config.toml
num_hidden_layers = 15
hidden_size = 192
num_attention_heads = 9
head_dim = 32
vocab_size = 4096
positions = "rope"
rope_theta = 1000000.0
attn_scale = 0.177
parallel_block = false
init_std_qkv = 0.0478
init_std_up = 0.0478
init_std_down = 0.00535
final_lr_fraction = 0.0
Each number is 128 + 24 x the weight over its row's rms, rounded and kept within 0 to 255. Layers, rows and columns count from 0. Numbers have three digits each. The size before them is the row's rms in percent of the matrix's.

# layer 10 attention query, 288x192, rms 0.0473, rows 215-223, columns 0-95
135:134119150120161092123086086114098155103141116147163158149105109150154110146119117155149154119153116146062151144151072122103111122130128115149130179139149094170127131147082112140143123132107169110152093120123101149122151129100124112146145154122133141110138059141101106129110113134134096132
119:116150113122116108121155125159162119099119102111151153092157148146136151154130139106176104128079082092128205095141108121105109136134122142157132171121151127144141145139126117122144153132151113106120174135120156175143116152114117110056142139136148072117111123105104156145096132108143114103
107:098107149084121176149133116098159135133145143137118148147087150161137118152099143125172103098092084124105125108115145100111170083122099107109145152166114100121139136170132119096114140133122135131128156144130138088089159134105110094093109111126118113120102144124138122137143130128127120115
127:129135136124106136156117179117147101130143113128141161152120115150128130147134143161146093163147123109081117150101122199120135113138150083110098105137141128106139113108119150130136138097138118117095117142136123128145114174098150156168134160084074133150124146109123105158137155154181080111
121:126120126143099120104138094129103143179092085141150126138171122131147128147078169143142094128106118119149130129114092150125112145106117144119156112108132107117144115139121153098114117159165090152113134109129158131159155120153080071130135139104103152133148100106144184150109131166111129143
123:123127117106157118115148131094133126147126142136113094121102137105176155145120123070152183121154138133119116146181104096107133162102137103109137126127120096164064097128141143114129096118125126130173128181111187141105154116120124099141158074144150153132129107135093120146109114098126099125
115:094115178142094137151127116157154127154108131152130161092111107106119137109161157111107097138140164109137111130113133081126149164171100128111148133148130099113141140140147147105110105118094120142144150122114161091132182107142094110129110101111113133100130112151152093159111126111139120166
113:100097113097145089126105116102149129113161075146102111143129127113104132125110106125101151124137170148105162149112130165163124124113124138104163109141141164163095138163064169150149123115156189147092127110134141134134127152101121103124091112123159150151137125116124115087130086139127169125
112:120149159111140100115150123130143171117148127129158114133147091106146105135137138156145136122173170134156139159097118122165101146118163145126116118099151114110123139141139113135146140161102119114097110135117113169127082125162176128120159174115137171106158090176122117093104154120193127118
# layer 10 attention key, 288x192, rms 0.046, rows 215-223, columns 0-95
127:097128144079138077117151085138124138128141098141131134122128092136099124160099122131119142109173158124076112133135116102104095105132117121156122180095150122154146118153078150165131143140095145090085130137152118143100132096117120077113102129092108129157178075138108119152099141139097125133
114:148149076111107101115141144132162117124147117139173121121142128085121157146158110174162117119159093099136183099131134131123092133139105177117138116094101168113113107135110139122130115102139144119102124119132139125158100133097125123094139154121162112131109125084139137150153154143124152110
110:139164107147109149131104144094146105134139153111082115163080158133097082145091126155169099129161108118086140127123173106125138120131099128138123119096098120117150131116155142106133149095146163153102071136112096122072140100110144094122140143124130143139165126136136113119162176179155154120
113:106148128126124107155110162087145132090148096109117192129116118132111087109104109139166099094131124104097129125098164187086145126132138091129132131162090122142107161138127126128134078153122136126131137123111123138144122137133166107127116165095108162085103151153134116108192144121163090082
115:135106108165124105140154111128140134166100133126144130116173120146164116131105124121120103108113097141105162119068124156158166102122131130128171111127129105160113151125119177158139126158137102150138147116114125111173131148103110105119145122111109156127118090102183214129094112149148098127
123:152122133131150122146134100124132106174111172123114115134074142127130134163118121087182142158170131139127106152141078124153129107079166123119160149089139146173105120123127156150156132101134146100116106131124164136154128128133102128152159118118133138166155088091127097153089124118119132114
117:122103142155152110119102124135129119129100151136086121142125092130105110124114158163162121083128151128135112155094132132132133107161132126087132098121150109101135127150136154109129157111102159166111102139115110092119172051153125166150126141109120142114131138115109123157094086108150113131
118:102129113143108105152119104123142148124128120128092123165181151138115112158130108133060163142147144108131133124107121138167130125063129116113189140122119136159102139110112211130132129112140148178091126090142130148146135145117120072110096101169113133160129117069124108101142121134090161130
107:077117129108143089101129128150109144151137151162157140133156091102117094157157119146125105095120173135160097111124123129124061167134179092161082117126163141170065151097155123131107120175106093105192122121103121160131163111135125124133122115139139177136119116149107117132119150126148153124
# layer 10 attention value, 288x192, rms 0.043, rows 192-197, columns 0-95
097:162115142132143125144157140104105095063152104155115137096121128130111090107087139136155120107106122142157095154157132071142115087075146111109098110126128105148113152082154158166097154152150128118077123102127180140097140118137119091098100142145159128137140159100107159130131152144125106154
094:164118107113158139110125138145107139091136153107158118138095147129141163105069120128111106168095121125134147117154113164141116082113164136159127113110123117125111128100123183092185118132117135145087129124168097109151159142164089095156141177102114135151110159115139135138111117124170118124
092:129126158166115105129153140153102112096141149145155135123135118122114156154132120128122111108146083118149146119131085135131111123124155130096105152137149114142113088156124114112129098152142150145167129084107105171098106135101114125147147120127161120108109130143096080078131130147064132110
091:107143150180138133121170149135147102145109056137113124088123121110129128112139139129126111132088100126092153149137127144142110120181086122117142107162142172140127136116120136129120093137088137118140084109122136112104091136148135114101164113166157119108093141181122095086173138154106126137
091:142122126174141102150126115115116153153112089136116085130093129118109118099112161096129111120115152162081133093126171165153182151127109126154121131105126110087125101108115162164151112109147133140144129115169136120129146112105090123125171146138131108095169117120118125121126132085164135172
094:128152084146121115105100115078150154132133159146084112133135115147186108173097107115135100144164148104148171144079123134147149110143149149119115125126098110163100114139075111108155109126162120158119173110100120170124148113098096145149107112129117103108127168111112098164116117132135106129
# layer 10 attention output (transposed), 288x192, rms 0.0326, rows 192-196, columns 0-95
097:101135135148122152108131116131123100126105163084145085124143133135158127122177161154129121152163147138135115155108105191137112095147133128122156107109150137128154069115092141103112150111122135142128113130112096102163126139161137122162086204124128129111117168106138142130115114154150125133
090:073135129134140130148156100134170138122133132086127106114117080086150138139152158121152160129144161092133148149102121125132118148106101107116097111129104092120133141135128118160104150138110132153127096144114156145137159098144154186072155155135169126136110127121110132118136169156080111125
087:155133152172099146111125136122124118131111197140113100147160142173125117127111137123122140147107159130109103139187137127114131130129140096145168111177101113126173111157097155117128138101127140096117114113112139142139100131133118122176154174136068090131094120118117136116113125120147154140
087:154157093137094149110104111075152162117121138129153141122163144174116149106110125096141130137130137132132113120123135105140110165138154134100138139088144086157158088159125117122160142097163155144193147132134138122148174089154115126154130143093096080131185119131147123149087136126091140119
096:114117112116137085134147125123130159114125148159154158098121121142115144129155128114128122118109089106186157115116107120146051151134137122118108148094115095135118099118119135092148153114138129099100160132114117145096154127154120129129099098136132157067101127124137122111088143139103126121